{"n_kv_head": 8, "activation": "tanh_gelu", "parallel_block": false, "lr_head": 0.00954, "final_lr_fraction": 0.0}
Each number is 200 + 20 x the weight over its row's rms, rounded and kept within 0 to 999. Layers, rows and columns count from 0. The size before them is the row's rms in percent of the matrix's.

# down: layer 4 MLP down (transposed), 1024x256, rms 0.0812, rows 383-409, columns 128-255
# up: layer 4 MLP up, 1024x256, rms 0.157, rows 384-410, columns 128-255
down383,103,200,196,215,172,189,209,211,176,215,188,173,195,190,224,202,218,236,232,181,196,224,192,206,195,225,232,230,190,216,204,205,250,206,211,188,204,165,218,200,190,201,191,240,205,177,177,209,210,202,199,219,215,180,205,190,200,194,171,212,224,203,212,197,184,155,244,197,175,155,216,202,190,168,213,215,225,206,208,224,219,213,204,200,211,187,208,237,237,162,164,208,171,184,222,180,236,213,230,177,156,225,233,210,186,182,190,211,243,159,210,225,191,234,208,173,180,195,194,203,193,183,220,164,231,214,185,212,193
up384,095,215,210,200,209,180,208,206,207,195,196,163,221,227,191,202,197,207,184,184,214,216,218,195,185,212,193,179,209,167,181,208,200,209,207,215,163,219,176,196,198,212,225,197,229,207,215,184,212,164,206,230,182,190,175,195,192,218,197,215,208,257,193,194,206,179,172,189,192,218,216,220,204,190,178,157,186,188,198,173,184,228,214,205,212,188,192,206,225,165,193,196,228,163,197,210,197,213,222,199,188,190,213,201,190,219,251,198,203,223,204,215,198,202,214,183,211,204,178,169,202,196,236,185,188,195,214,204,164
down384,097,155,159,236,212,225,201,225,189,225,225,184,206,201,230,206,162,210,213,160,217,216,221,195,187,201,166,220,207,212,151,197,231,198,194,164,187,205,192,211,207,213,226,200,222,193,215,184,214,165,204,238,201,177,153,209,205,196,204,198,196,228,194,189,214,165,185,218,165,230,180,215,196,197,203,181,191,204,195,188,185,219,209,185,206,212,206,204,234,197,205,188,235,149,177,197,232,173,197,206,208,219,186,171,193,173,201,179,215,196,227,199,195,202,201,198,202,160,187,202,210,187,214,205,162,199,218,190,186
up385,094,211,224,240,209,191,195,226,227,175,195,205,217,209,228,153,182,177,199,208,205,189,194,189,184,213,234,242,217,216,207,199,177,158,187,212,199,204,198,176,197,194,198,221,188,204,181,165,197,213,211,162,215,201,190,186,180,184,245,214,221,155,175,254,236,222,203,216,191,179,185,201,218,200,186,216,174,219,195,233,199,206,177,219,214,206,186,212,226,171,193,205,203,222,191,208,221,216,184,175,194,200,191,179,179,215,194,207,206,224,197,194,254,193,207,211,174,202,237,222,200,189,210,233,209,193,193,189,184
down385,090,203,187,226,179,197,212,185,188,199,192,180,224,187,174,166,170,246,191,208,232,233,163,213,210,198,208,231,178,196,195,199,213,218,210,167,176,196,225,182,188,230,203,235,198,228,210,199,203,197,207,221,211,214,234,211,228,210,188,219,207,178,219,183,216,192,216,193,205,187,216,205,222,228,171,202,223,177,203,196,216,212,193,188,238,191,193,185,220,168,206,231,219,228,193,229,209,177,233,201,198,202,214,184,197,166,181,188,200,204,179,162,221,185,221,183,212,217,191,197,199,200,193,204,197,221,223,189,249
up386,101,197,184,170,188,194,228,220,199,235,204,208,164,201,196,209,205,188,203,228,196,235,207,160,176,168,179,198,159,191,215,151,202,189,172,225,206,219,218,215,185,174,186,214,214,230,196,179,227,191,209,183,187,219,200,241,191,227,180,195,187,227,192,205,167,205,227,206,177,182,200,168,221,194,206,174,212,214,184,166,192,219,172,222,180,220,187,207,201,199,216,196,193,202,219,196,192,177,244,159,187,207,188,219,183,180,203,174,189,186,188,228,171,186,185,203,218,191,201,193,208,230,174,214,183,192,207,208,195
down386,098,207,180,178,224,185,199,226,189,204,237,191,206,198,218,195,162,187,219,191,200,168,206,208,216,205,203,203,206,242,209,148,181,202,218,197,195,193,217,179,179,229,173,236,205,191,179,201,224,229,227,202,212,192,195,216,232,173,231,199,184,148,180,238,210,200,186,216,220,152,221,200,181,163,224,188,220,217,207,202,217,197,162,196,239,188,206,186,160,197,177,167,205,212,206,193,163,221,230,173,192,220,231,174,174,169,217,201,222,202,199,198,215,212,182,227,191,197,222,209,221,196,204,210,211,184,225,210,182
up387,095,199,179,188,204,203,176,196,194,191,181,192,218,244,200,222,268,197,200,210,212,220,201,209,250,213,188,237,173,220,184,195,164,160,201,200,244,179,216,212,191,222,162,181,210,210,186,204,218,203,183,211,224,154,198,221,204,216,200,171,174,200,193,169,226,202,221,222,205,213,198,194,212,169,171,197,181,212,223,160,154,214,216,181,190,198,171,226,230,215,220,208,212,188,182,206,179,204,205,201,199,193,187,206,196,197,206,212,170,211,224,199,217,200,212,208,220,193,161,162,188,215,176,195,235,224,190,201,197
down387,094,212,211,218,184,186,239,206,197,202,224,213,193,174,183,192,173,176,181,224,179,195,199,211,130,197,219,212,194,187,173,177,202,200,216,203,179,205,162,197,214,208,203,217,184,195,207,181,219,188,227,208,198,189,185,221,206,197,196,252,183,177,194,215,183,156,231,180,215,196,162,222,190,232,184,224,189,196,181,201,179,208,222,233,177,197,177,198,210,181,176,188,197,199,239,208,175,209,204,161,193,199,215,179,178,223,188,194,216,219,238,211,188,168,230,191,186,207,197,227,223,179,242,217,188,179,192,201,231
up388,104,220,182,196,188,225,164,225,165,195,204,232,174,225,197,199,224,187,241,210,193,167,241,169,183,208,216,177,184,188,173,203,167,209,208,235,217,196,181,221,180,196,217,185,205,190,181,211,193,200,226,165,166,210,185,196,180,187,202,232,173,174,195,220,213,196,181,184,229,155,205,173,217,198,198,167,169,178,184,197,245,226,211,178,213,193,209,212,196,177,187,255,236,175,186,191,202,239,226,200,207,189,231,215,186,195,189,172,196,201,206,174,202,207,217,168,207,225,220,204,161,203,194,193,178,191,212,218,197
down388,099,206,198,199,198,201,211,231,174,189,220,211,178,209,189,210,165,217,203,206,192,211,223,170,168,236,219,220,215,197,174,199,196,206,207,223,192,216,239,218,238,183,185,211,199,219,181,203,198,193,187,179,186,215,198,207,211,210,175,205,229,208,209,205,186,207,227,172,186,197,154,174,172,181,199,197,144,173,195,201,208,175,196,210,210,251,207,197,198,244,235,197,187,190,169,190,224,189,214,215,169,244,220,177,176,237,182,207,182,217,221,208,213,219,216,175,180,233,179,200,218,133,195,179,189,210,184,210,204
up389,092,194,203,176,205,212,207,192,195,207,201,183,222,227,228,217,198,171,179,198,210,226,180,174,194,208,169,174,189,169,187,193,195,166,210,239,216,203,202,180,198,173,207,178,188,197,215,218,198,199,173,217,192,183,196,206,173,214,197,216,235,190,214,222,231,182,158,196,226,224,211,202,186,213,208,146,191,169,234,210,223,215,215,205,201,232,174,188,214,193,188,197,199,174,208,168,210,218,211,181,216,167,203,199,192,196,181,193,210,190,213,198,189,244,213,228,192,168,224,150,226,203,206,215,177,184,190,215,194
down389,095,206,190,172,229,215,247,192,213,178,204,159,194,160,217,192,214,210,223,197,208,198,238,205,183,200,160,194,205,213,184,223,194,218,204,189,214,166,163,192,184,230,180,197,205,161,219,199,159,229,181,176,217,224,175,215,227,238,194,172,184,174,209,221,180,227,220,198,184,210,191,201,215,178,226,209,216,201,176,214,214,216,213,214,167,198,207,189,204,189,216,203,172,181,173,193,184,185,195,193,177,218,203,195,182,196,216,212,207,160,220,172,217,193,204,188,169,204,186,240,220,185,209,223,184,202,169,176,203
up390,091,184,197,169,193,227,228,215,213,205,182,202,258,186,175,200,192,175,179,185,195,223,218,203,187,212,199,192,206,210,202,208,219,220,193,170,221,207,209,200,189,173,216,182,205,198,191,189,206,160,184,167,174,192,214,195,189,233,176,199,205,199,177,209,208,215,213,206,204,218,164,191,192,193,211,173,214,183,183,165,224,194,212,240,147,195,173,196,227,185,210,190,192,200,191,217,196,194,202,196,204,259,153,231,213,193,215,217,197,216,200,198,207,206,186,207,173,162,200,205,219,174,235,185,220,175,202,215,236
down390,092,141,174,198,214,230,208,224,194,201,153,202,203,232,212,185,253,226,224,173,199,208,205,205,246,221,182,184,199,206,214,192,162,210,226,188,188,201,196,255,187,213,188,187,217,200,178,234,210,214,203,203,210,200,184,197,232,171,141,197,199,235,220,198,192,209,213,196,215,190,201,215,192,176,191,214,210,216,208,168,192,159,209,168,224,237,226,190,185,239,204,203,190,193,218,205,214,197,167,182,193,227,171,180,175,217,195,205,193,186,234,196,204,205,194,212,162,208,222,182,197,174,171,201,186,188,191,174,177
up391,093,238,161,198,201,215,196,223,218,183,196,175,209,220,171,166,194,196,169,223,199,187,202,181,179,197,210,152,182,215,210,196,197,195,189,202,223,180,212,179,210,164,169,200,184,210,209,167,177,203,172,215,207,201,194,153,197,204,202,215,204,214,216,206,209,245,226,215,219,214,171,188,176,230,204,183,196,186,194,181,199,203,191,201,241,207,230,218,199,208,190,228,212,193,192,193,190,206,196,233,218,212,214,186,206,222,204,228,207,229,193,218,226,185,227,196,219,204,201,206,186,230,195,188,187,160,191,176,240
down391,098,208,238,179,212,203,208,209,195,174,182,207,214,224,160,189,213,170,215,225,187,227,197,221,201,232,188,182,182,203,223,201,223,216,195,184,175,175,209,225,187,192,208,181,194,193,183,196,196,175,188,205,225,234,234,207,203,186,209,166,159,200,177,205,192,196,211,192,204,186,209,209,188,195,191,206,184,193,217,209,205,205,189,207,187,205,182,211,227,221,150,214,214,195,212,199,200,195,225,190,181,215,224,201,219,155,152,217,165,215,213,185,232,219,223,184,216,235,197,206,211,186,188,189,223,205,192,187,212
up392,097,200,179,205,207,202,214,206,148,210,186,175,169,237,192,214,173,229,192,213,192,225,219,197,198,225,173,217,184,202,211,187,194,211,203,161,184,183,212,198,222,181,223,217,209,192,189,178,208,185,169,160,200,221,188,224,212,198,199,181,198,203,204,219,192,174,223,205,177,194,222,187,208,191,226,193,176,176,173,232,206,191,216,182,203,182,184,211,211,204,168,222,206,199,176,213,165,177,238,202,193,233,206,195,229,200,196,249,162,175,248,235,207,192,199,183,194,222,224,200,210,178,195,208,171,203,190,221,198
down392,096,209,222,199,175,209,211,209,165,192,185,200,167,209,200,198,210,200,208,222,209,159,197,206,227,198,186,214,212,218,259,205,228,193,209,210,179,231,193,227,204,187,164,213,221,212,190,203,216,227,205,199,185,191,208,187,240,216,185,135,184,171,205,190,190,236,239,211,191,169,234,197,217,211,195,180,220,189,178,213,202,166,232,196,190,218,214,193,166,213,224,177,206,184,192,243,199,186,229,192,184,205,219,207,196,201,196,205,224,197,184,194,197,233,194,202,185,188,187,220,166,207,215,201,235,182,206,201,189
up393,091,183,253,192,209,191,223,189,182,196,161,200,204,212,188,238,197,204,178,218,170,176,193,217,216,212,193,200,233,186,185,205,192,164,188,191,217,206,198,208,215,196,240,179,191,201,242,185,202,210,194,171,205,205,182,211,253,223,190,202,208,185,158,212,207,231,196,205,213,177,225,199,167,204,206,182,161,204,209,207,191,199,161,173,151,194,186,196,190,211,179,225,187,249,202,220,248,214,206,186,217,170,176,198,208,207,184,208,224,189,197,233,203,186,182,169,170,208,194,179,191,228,202,203,214,178,209,232,197
down393,097,192,198,189,193,192,234,230,215,216,209,224,203,176,215,228,187,191,211,178,208,179,185,196,181,195,162,209,220,213,227,243,200,219,203,177,192,178,178,238,195,209,147,222,179,220,195,204,238,173,176,179,176,189,187,193,161,201,217,188,175,191,180,214,184,161,187,167,197,170,192,229,227,181,217,202,214,216,202,186,193,248,198,184,219,232,215,225,230,218,195,243,189,207,190,214,170,159,228,168,173,197,213,190,199,170,195,188,189,207,230,185,208,205,234,171,173,194,177,183,204,194,197,193,215,192,199,214,185
up394,102,223,198,180,199,222,203,198,198,219,187,238,188,211,182,234,193,174,245,204,191,232,180,203,239,206,190,234,185,196,198,206,181,200,190,223,169,239,204,217,222,188,146,171,188,195,207,207,223,193,168,213,191,174,195,212,196,219,185,251,195,182,201,182,193,211,198,189,210,181,202,171,206,187,163,212,234,209,237,211,159,209,227,190,210,201,198,181,261,173,222,213,202,165,185,201,196,209,198,227,201,180,157,207,217,206,192,190,209,203,225,190,205,199,201,192,188,207,212,180,179,207,188,206,198,210,206,199,203
down394,098,156,199,192,213,203,156,214,169,166,158,181,181,178,249,204,214,178,177,227,186,171,224,205,186,204,190,238,179,201,183,191,182,221,176,214,192,174,207,206,192,208,195,211,183,209,179,178,202,223,186,192,198,228,181,213,207,220,242,184,168,214,161,222,208,189,190,179,179,211,238,216,189,182,208,184,189,165,185,179,186,214,200,227,184,200,188,204,187,213,165,188,217,239,217,176,226,172,212,199,225,185,249,222,192,214,210,205,210,206,247,209,205,171,202,217,172,198,188,188,201,207,214,206,191,226,210,223,218
up395,102,194,180,196,220,197,184,194,212,226,218,185,218,205,220,197,171,181,197,204,183,184,194,194,209,234,236,179,216,213,234,199,210,198,178,221,204,252,211,187,178,244,192,212,190,191,211,200,189,177,166,161,170,191,203,200,177,194,194,206,227,223,235,188,199,193,180,166,195,210,195,182,210,186,209,206,207,193,178,154,201,246,196,183,190,189,208,158,167,209,218,189,230,179,170,225,205,182,198,214,178,214,217,178,180,189,198,189,210,196,187,240,242,173,230,140,195,154,182,188,179,202,211,199,210,194,207,206,170
down395,099,195,190,211,170,208,235,192,178,224,161,246,215,175,196,177,209,198,225,194,196,224,188,246,246,180,195,242,202,197,213,196,217,190,192,229,200,193,220,198,194,198,186,205,192,200,209,246,169,176,195,215,184,211,218,202,215,183,211,179,169,234,222,178,219,193,195,189,205,180,218,224,200,223,207,190,203,228,202,172,196,177,164,166,183,192,192,182,209,241,244,189,209,212,196,188,181,200,205,180,175,195,215,192,214,208,210,159,176,217,172,171,183,175,200,218,178,183,239,218,171,187,198,190,157,184,218,157,226
up396,103,196,178,196,212,159,198,219,214,222,189,240,192,212,198,207,192,176,187,202,183,190,195,198,191,172,210,235,211,209,180,227,220,249,185,180,194,187,191,198,191,199,208,177,203,205,174,213,234,228,160,214,209,193,232,218,220,222,190,192,215,179,198,207,216,220,193,163,202,161,193,226,184,227,222,207,179,203,217,193,235,180,201,208,205,175,174,215,194,196,177,191,197,225,200,170,181,212,198,176,210,182,220,200,179,200,182,223,225,196,177,166,195,213,211,220,243,190,173,195,189,192,203,197,228,214,212,212,240
down396,103,187,187,188,172,179,214,195,195,182,204,203,225,170,205,224,222,180,188,193,208,211,200,190,200,197,164,215,208,184,192,201,192,215,236,217,201,223,198,210,184,205,209,225,179,168,195,202,181,231,227,195,215,180,197,232,178,220,174,182,198,182,217,188,190,177,213,213,213,174,163,204,211,204,194,204,219,193,183,210,214,207,194,190,220,178,210,223,198,206,201,223,196,205,169,210,201,242,147,214,209,196,155,202,211,192,192,204,213,212,188,202,198,201,213,227,194,171,179,186,228,230,145,195,184,229,182,197,168
up397,096,212,225,214,189,177,190,175,215,250,191,187,190,205,215,181,171,201,218,183,184,190,149,200,165,165,194,199,179,185,188,206,210,168,170,216,187,198,220,214,201,223,198,206,210,202,218,173,225,199,199,199,185,211,198,225,217,183,171,183,214,229,206,201,225,229,225,182,180,195,202,210,203,210,221,182,157,188,163,182,200,235,217,201,226,199,199,206,258,192,214,203,190,213,214,182,189,162,233,218,214,192,202,193,183,190,189,159,229,234,177,199,231,194,209,197,210,213,179,205,225,220,194,165,214,220,206,202,236
down397,096,166,177,181,215,176,207,201,193,203,234,176,174,225,195,200,167,180,230,186,195,194,211,233,228,185,220,207,200,212,195,200,201,206,221,193,212,209,220,190,215,225,213,225,200,232,218,194,188,203,231,218,181,177,206,189,208,212,201,217,189,230,196,191,189,183,155,168,206,194,176,195,224,169,214,219,207,198,207,191,227,194,184,228,210,194,191,239,198,178,167,212,166,191,244,223,232,184,201,207,210,223,215,200,210,199,149,220,200,204,151,207,188,248,217,224,177,168,218,230,195,173,217,176,169,205,217,201,191
up398,101,213,225,213,156,222,212,191,175,218,210,174,201,191,222,227,190,233,194,194,205,206,197,202,247,193,237,210,184,189,188,189,214,177,214,137,189,218,220,199,198,237,188,204,202,186,185,225,209,201,212,208,179,208,203,212,198,204,178,205,213,215,178,187,169,160,166,212,219,213,205,211,196,233,197,197,200,203,188,188,215,235,207,208,194,147,179,213,195,207,203,174,218,218,219,201,216,190,209,233,169,196,176,180,186,210,197,191,201,215,208,207,178,207,201,197,214,195,179,173,198,161,221,215,257,205,214,205,252
down398,104,179,186,219,179,184,186,215,178,192,215,198,207,198,193,178,198,227,248,173,203,213,170,217,187,226,241,191,188,208,183,159,184,166,195,199,201,220,236,223,186,199,201,185,234,195,189,195,214,230,227,203,191,242,233,191,197,186,198,176,193,187,191,168,219,165,192,211,219,207,196,226,187,190,182,209,248,217,173,206,204,188,190,204,202,190,204,206,191,190,195,217,216,243,172,200,213,175,232,199,197,217,205,217,186,195,196,230,208,204,192,190,206,216,163,209,182,224,193,197,183,193,187,230,211,224,162,191,170
up399,105,204,180,175,227,195,207,175,220,207,203,207,215,197,214,213,188,172,188,215,212,195,205,185,172,236,155,230,168,195,170,212,185,212,194,219,249,204,207,197,189,213,230,168,210,231,193,190,171,188,158,231,226,207,186,200,173,181,216,214,194,191,212,192,239,213,203,197,203,218,174,174,206,228,223,209,190,217,219,192,179,207,221,220,211,197,214,205,217,225,151,201,222,253,200,231,194,171,241,233,210,252,176,184,191,192,215,193,189,173,235,221,203,206,204,200,180,172,173,181,215,219,178,213,211,168,207,194,217
down399,105,198,228,238,192,200,172,212,205,193,200,195,177,255,200,184,209,210,185,193,183,195,242,235,203,194,185,233,237,223,184,197,182,215,201,171,206,194,183,219,198,203,201,176,193,202,207,188,170,204,243,188,233,200,238,213,178,190,217,217,221,200,196,182,195,224,230,219,211,192,197,217,200,174,253,203,197,183,197,212,203,243,200,173,227,204,192,234,209,192,232,198,182,184,195,203,210,228,176,206,156,213,199,218,192,205,186,214,179,204,214,221,197,211,218,238,174,219,219,185,195,206,236,197,239,157,188,175,179
up400,097,235,238,176,205,192,194,183,174,203,189,167,190,215,212,220,174,220,220,191,195,184,175,217,195,196,211,237,169,182,182,187,178,193,186,209,212,228,177,210,190,176,214,169,169,161,185,207,190,204,209,184,210,238,193,198,204,223,234,188,204,232,200,180,222,222,180,198,177,215,196,241,206,234,216,157,197,188,197,175,174,219,186,218,179,202,199,207,208,210,187,197,195,202,188,161,168,205,180,215,228,204,217,190,198,204,186,222,204,168,212,219,205,213,176,213,178,204,208,214,196,185,169,220,221,206,208,239,179
down400,102,173,185,189,202,208,206,195,193,189,198,203,222,225,190,207,222,227,192,213,178,173,220,229,224,216,203,174,229,194,208,213,207,226,209,196,200,172,194,200,198,157,198,199,202,198,178,200,153,217,197,209,202,204,180,184,212,177,218,214,186,205,196,199,208,185,190,205,165,209,204,187,185,201,204,157,179,193,216,237,209,220,211,180,211,221,201,231,242,176,200,236,219,159,226,201,193,208,152,198,214,184,178,192,179,245,171,227,187,212,219,218,225,198,147,178,192,218,193,194,257,226,190,164,191,213,189,241,170
up401,100,198,206,209,206,186,223,196,238,187,197,201,205,190,214,223,184,197,198,225,195,196,186,240,207,192,200,221,174,160,218,197,204,195,174,211,184,153,208,222,207,195,229,207,214,233,199,168,213,194,210,187,204,173,209,216,213,232,179,190,186,203,183,198,185,231,178,239,238,189,169,225,172,208,190,171,211,163,189,197,206,220,192,225,176,199,214,194,206,188,198,186,184,197,159,209,212,183,213,208,251,186,198,246,176,219,199,212,186,244,202,203,218,188,163,163,199,179,213,216,215,196,167,214,198,164,171,158,172
down401,097,183,196,170,195,216,184,193,206,206,214,180,195,207,203,199,165,214,194,197,221,201,194,197,213,181,192,186,166,175,213,201,259,195,182,184,187,216,173,239,186,181,234,215,194,178,162,189,215,200,187,209,194,181,181,196,217,201,193,189,217,204,236,242,222,226,183,216,203,181,189,186,207,159,207,181,194,228,193,211,207,219,231,188,219,200,206,183,198,207,253,220,188,189,159,194,202,232,202,160,193,180,198,190,162,203,173,175,173,206,210,192,203,165,185,200,201,224,222,195,198,173,205,180,214,213,219,202,139
up402,100,176,204,216,218,173,229,189,208,178,195,223,233,200,207,176,225,193,255,190,182,202,180,195,221,185,160,191,216,193,218,220,184,198,198,221,216,213,208,202,186,191,204,229,228,187,180,164,211,214,196,194,162,172,170,225,178,198,188,174,194,211,215,208,184,204,169,226,197,184,212,203,174,224,161,209,190,183,173,224,172,223,179,212,176,195,209,200,180,186,181,205,210,191,256,177,228,184,191,185,215,208,252,213,188,197,243,178,203,175,191,191,170,216,221,162,198,186,205,209,197,185,210,189,222,204,217,150,217
down402,094,216,209,192,211,205,193,182,177,239,179,172,184,234,224,194,177,198,196,201,184,185,161,225,196,205,216,200,227,181,204,176,223,178,202,185,225,181,154,198,173,198,179,180,210,190,218,207,171,180,247,192,217,215,221,196,223,190,187,243,197,181,217,221,209,206,215,218,195,196,147,206,190,214,224,216,204,217,146,213,207,188,224,183,211,238,198,187,215,197,214,260,209,182,195,178,195,190,204,215,191,228,214,189,185,189,171,207,200,234,195,202,213,185,190,202,194,213,213,212,204,204,239,163,177,192,221,192,210
up403,099,193,187,213,233,193,209,187,175,188,237,240,186,194,219,170,204,193,203,204,232,217,201,193,180,183,208,155,226,202,217,181,189,204,187,182,170,231,202,171,202,204,175,203,189,219,194,200,170,235,200,177,241,189,213,204,174,175,211,216,198,230,198,212,210,227,148,204,214,222,218,165,202,214,181,205,186,215,191,223,185,243,220,218,198,174,183,215,227,240,217,176,235,236,163,186,196,223,181,200,183,168,193,183,196,215,216,210,167,185,204,208,186,185,203,237,203,219,200,216,193,206,189,186,167,196,200,188,200
down403,102,216,215,182,161,187,211,228,220,236,206,207,201,218,210,209,185,178,215,180,179,186,209,192,230,153,200,188,209,197,207,221,183,220,205,218,216,194,226,186,205,218,207,201,220,208,215,192,214,201,162,183,161,183,199,212,182,197,210,173,212,202,237,202,194,205,249,205,190,201,209,195,158,187,212,179,217,196,204,194,157,206,176,167,228,193,207,191,174,186,236,227,184,196,246,220,203,182,229,174,208,194,229,190,232,200,222,182,175,213,179,244,215,246,162,226,234,191,226,256,166,208,220,227,179,216,224,237,188
up404,105,181,213,200,178,220,178,236,227,221,195,199,207,178,175,207,213,197,199,235,192,205,188,201,225,170,207,196,175,189,159,161,213,192,226,163,197,211,190,193,179,197,228,203,219,204,199,258,221,200,206,175,210,210,201,201,197,198,187,204,181,174,150,224,201,207,201,251,220,192,197,179,193,181,204,190,182,191,233,208,216,222,178,224,196,196,210,205,184,204,221,193,202,221,234,159,183,196,221,228,194,212,161,184,182,194,223,167,215,179,206,173,210,191,239,181,168,203,210,185,209,232,211,187,255,233,189,186,173
down404,103,206,202,230,205,244,188,201,189,172,180,198,200,181,179,199,179,211,207,171,185,204,194,224,213,247,200,202,211,182,215,214,206,180,197,160,244,198,218,218,174,222,162,150,222,200,228,198,207,196,197,209,179,238,162,175,206,245,209,160,194,218,193,186,202,201,183,179,178,227,170,172,210,205,200,188,204,191,182,198,198,172,181,219,218,185,183,216,182,205,202,205,174,169,168,205,199,219,164,194,226,185,200,185,201,179,208,184,189,199,175,202,175,250,174,216,222,169,219,239,166,231,187,177,226,211,222,221,199
up405,099,213,172,181,194,207,183,170,180,154,224,210,172,191,222,189,200,209,193,229,236,238,207,225,191,163,195,203,228,183,209,223,181,199,213,202,190,228,202,165,167,215,196,204,183,214,195,191,174,195,183,222,184,202,262,189,204,185,235,206,194,210,205,204,179,185,210,185,207,199,190,199,208,172,222,181,212,202,240,195,221,178,189,187,183,176,212,161,186,193,194,235,184,190,177,236,211,194,207,197,203,205,173,192,164,185,210,220,204,220,240,172,187,183,169,197,236,176,218,196,221,196,205,197,218,224,194,218,193
down405,101,165,206,212,219,253,193,232,178,197,257,199,249,215,217,196,204,198,153,204,215,233,222,203,185,181,189,190,233,213,222,174,208,203,210,238,225,185,196,201,183,185,210,219,194,229,160,195,190,181,196,228,201,199,188,195,181,205,191,188,215,225,212,199,207,211,189,200,182,176,171,203,173,220,227,219,213,202,155,205,206,195,228,175,234,180,202,188,202,207,170,198,205,161,187,183,193,209,231,197,191,230,217,203,201,259,193,182,199,179,189,193,196,197,254,190,199,204,190,191,201,203,163,204,187,231,234,193,200
up406,096,176,173,214,207,229,195,226,202,212,172,202,186,223,186,185,199,210,208,175,206,212,202,182,199,181,200,190,191,198,219,198,201,199,197,196,180,202,194,183,201,227,193,223,220,190,229,216,176,172,189,196,198,167,171,217,213,200,206,182,192,236,195,160,173,196,201,203,187,220,186,179,201,219,206,192,185,186,189,196,182,224,191,201,208,196,218,222,187,179,175,195,167,168,217,181,170,201,200,193,194,242,211,231,183,222,183,202,199,177,227,150,210,191,164,223,209,201,212,198,199,212,175,182,200,232,192,228,187
down406,092,223,223,213,212,197,215,220,207,178,212,233,198,190,224,193,183,228,188,202,186,169,209,225,209,212,183,213,222,207,186,210,191,196,227,199,231,173,219,197,202,197,198,204,215,198,182,182,230,230,186,206,233,221,224,189,181,207,162,177,222,182,214,208,207,199,159,187,220,181,195,230,188,161,172,197,226,184,220,221,200,232,235,198,197,202,179,184,149,206,183,202,210,200,171,217,203,198,204,184,182,216,188,215,203,212,178,217,163,169,193,165,175,194,229,236,195,190,201,172,212,191,233,216,197,161,176,210,234
up407,098,216,228,217,191,219,164,234,193,213,220,190,242,211,198,205,210,223,216,198,129,195,205,199,207,180,212,221,181,185,196,190,178,185,204,206,171,189,214,209,159,192,178,209,227,229,178,225,195,163,165,150,214,199,214,213,169,191,208,171,196,199,195,207,175,191,201,213,204,227,196,205,215,192,208,173,198,231,173,216,205,190,194,178,211,160,202,180,218,153,214,216,220,216,207,213,189,223,227,203,189,181,166,186,197,216,220,223,192,195,213,178,198,207,176,208,163,202,216,209,172,198,207,190,183,223,210,182,216
down407,094,189,191,202,238,166,193,230,215,215,164,220,210,210,230,192,215,198,205,220,195,226,182,188,202,203,232,212,204,213,201,224,202,186,209,198,180,203,184,166,175,201,222,227,213,167,203,198,217,162,205,179,191,192,178,197,175,198,191,227,223,206,217,218,215,177,188,189,198,238,230,234,225,156,203,183,175,236,199,227,200,217,176,170,212,179,201,234,181,182,171,179,201,152,215,225,175,179,203,215,205,193,199,202,174,227,205,214,206,164,181,219,182,211,174,178,258,236,205,223,178,213,192,164,186,177,213,182,195
up408,096,191,214,177,189,186,195,165,235,206,202,208,224,194,165,178,204,218,187,194,167,209,208,205,189,202,218,223,205,186,185,223,180,191,195,212,170,203,193,195,209,220,209,196,157,208,215,217,189,215,229,185,170,193,240,202,195,187,191,177,200,223,248,211,172,200,196,183,210,223,240,186,209,225,151,210,233,193,213,199,205,233,219,195,230,191,236,218,198,230,165,187,201,202,197,229,230,196,228,216,223,240,185,197,205,204,163,215,167,196,231,221,181,201,200,234,186,218,201,204,217,195,207,236,202,186,187,227,216
down408,096,214,200,174,179,220,202,188,197,227,209,225,208,196,208,200,221,164,167,194,199,195,197,204,176,197,201,189,247,196,219,184,194,195,221,208,187,217,206,198,214,206,200,194,181,195,214,157,214,241,229,178,232,248,194,216,209,201,261,198,171,195,182,202,209,180,201,182,200,184,194,194,184,211,220,174,204,204,217,194,196,174,226,218,202,210,211,186,235,203,191,229,194,239,211,219,213,173,201,210,206,123,216,141,194,182,217,213,184,208,204,186,212,194,215,183,199,167,187,193,235,192,215,208,172,201,206,199,193
up409,096,197,192,214,221,219,196,213,228,190,232,192,191,175,189,172,187,186,210,236,237,168,182,171,230,214,183,209,197,225,224,149,213,191,203,186,187,223,201,220,183,188,164,191,246,176,176,188,209,170,201,181,213,187,168,200,212,210,199,195,201,185,225,210,214,175,216,198,189,185,193,185,216,220,218,184,205,186,242,200,166,225,214,249,190,226,225,184,199,217,206,178,208,224,200,215,210,217,203,199,173,188,208,176,188,168,199,221,210,179,187,187,186,178,200,232,208,172,191,227,197,221,232,182,224,199,179,223,188
down409,097,204,194,188,171,192,220,249,192,208,210,188,195,215,203,218,239,219,192,198,209,203,221,197,171,236,197,261,185,195,213,190,216,187,218,219,179,192,222,199,168,204,177,197,200,173,180,191,208,167,176,233,194,202,209,156,218,159,205,214,179,192,227,207,201,203,193,237,202,186,169,190,208,186,189,201,170,215,229,234,175,214,178,213,223,228,200,211,184,213,170,175,161,179,213,203,200,238,208,190,262,197,205,209,224,197,211,203,215,176,217,231,215,182,211,205,171,176,174,190,198,202,209,201,187,182,197,184,232
up410,095,196,204,220,228,187,184,188,198,226,227,206,224,176,175,177,159,203,128,197,217,195,210,216,221,170,207,163,171,179,232,188,226,185,170,209,233,213,209,176,204,220,212,211,198,210,226,189,214,216,205,191,211,186,188,183,169,198,198,204,185,201,207,166,205,169,171,199,210,173,180,184,184,175,176,186,193,200,197,197,231,228,163,191,199,197,192,190,205,183,212,205,193,214,191,219,228,207,188,229,164,226,211,224,192,244,210,195,218,167,217,215,225,201,160,214,177,199,202,172,177,175,209,215,196,201,232,174,211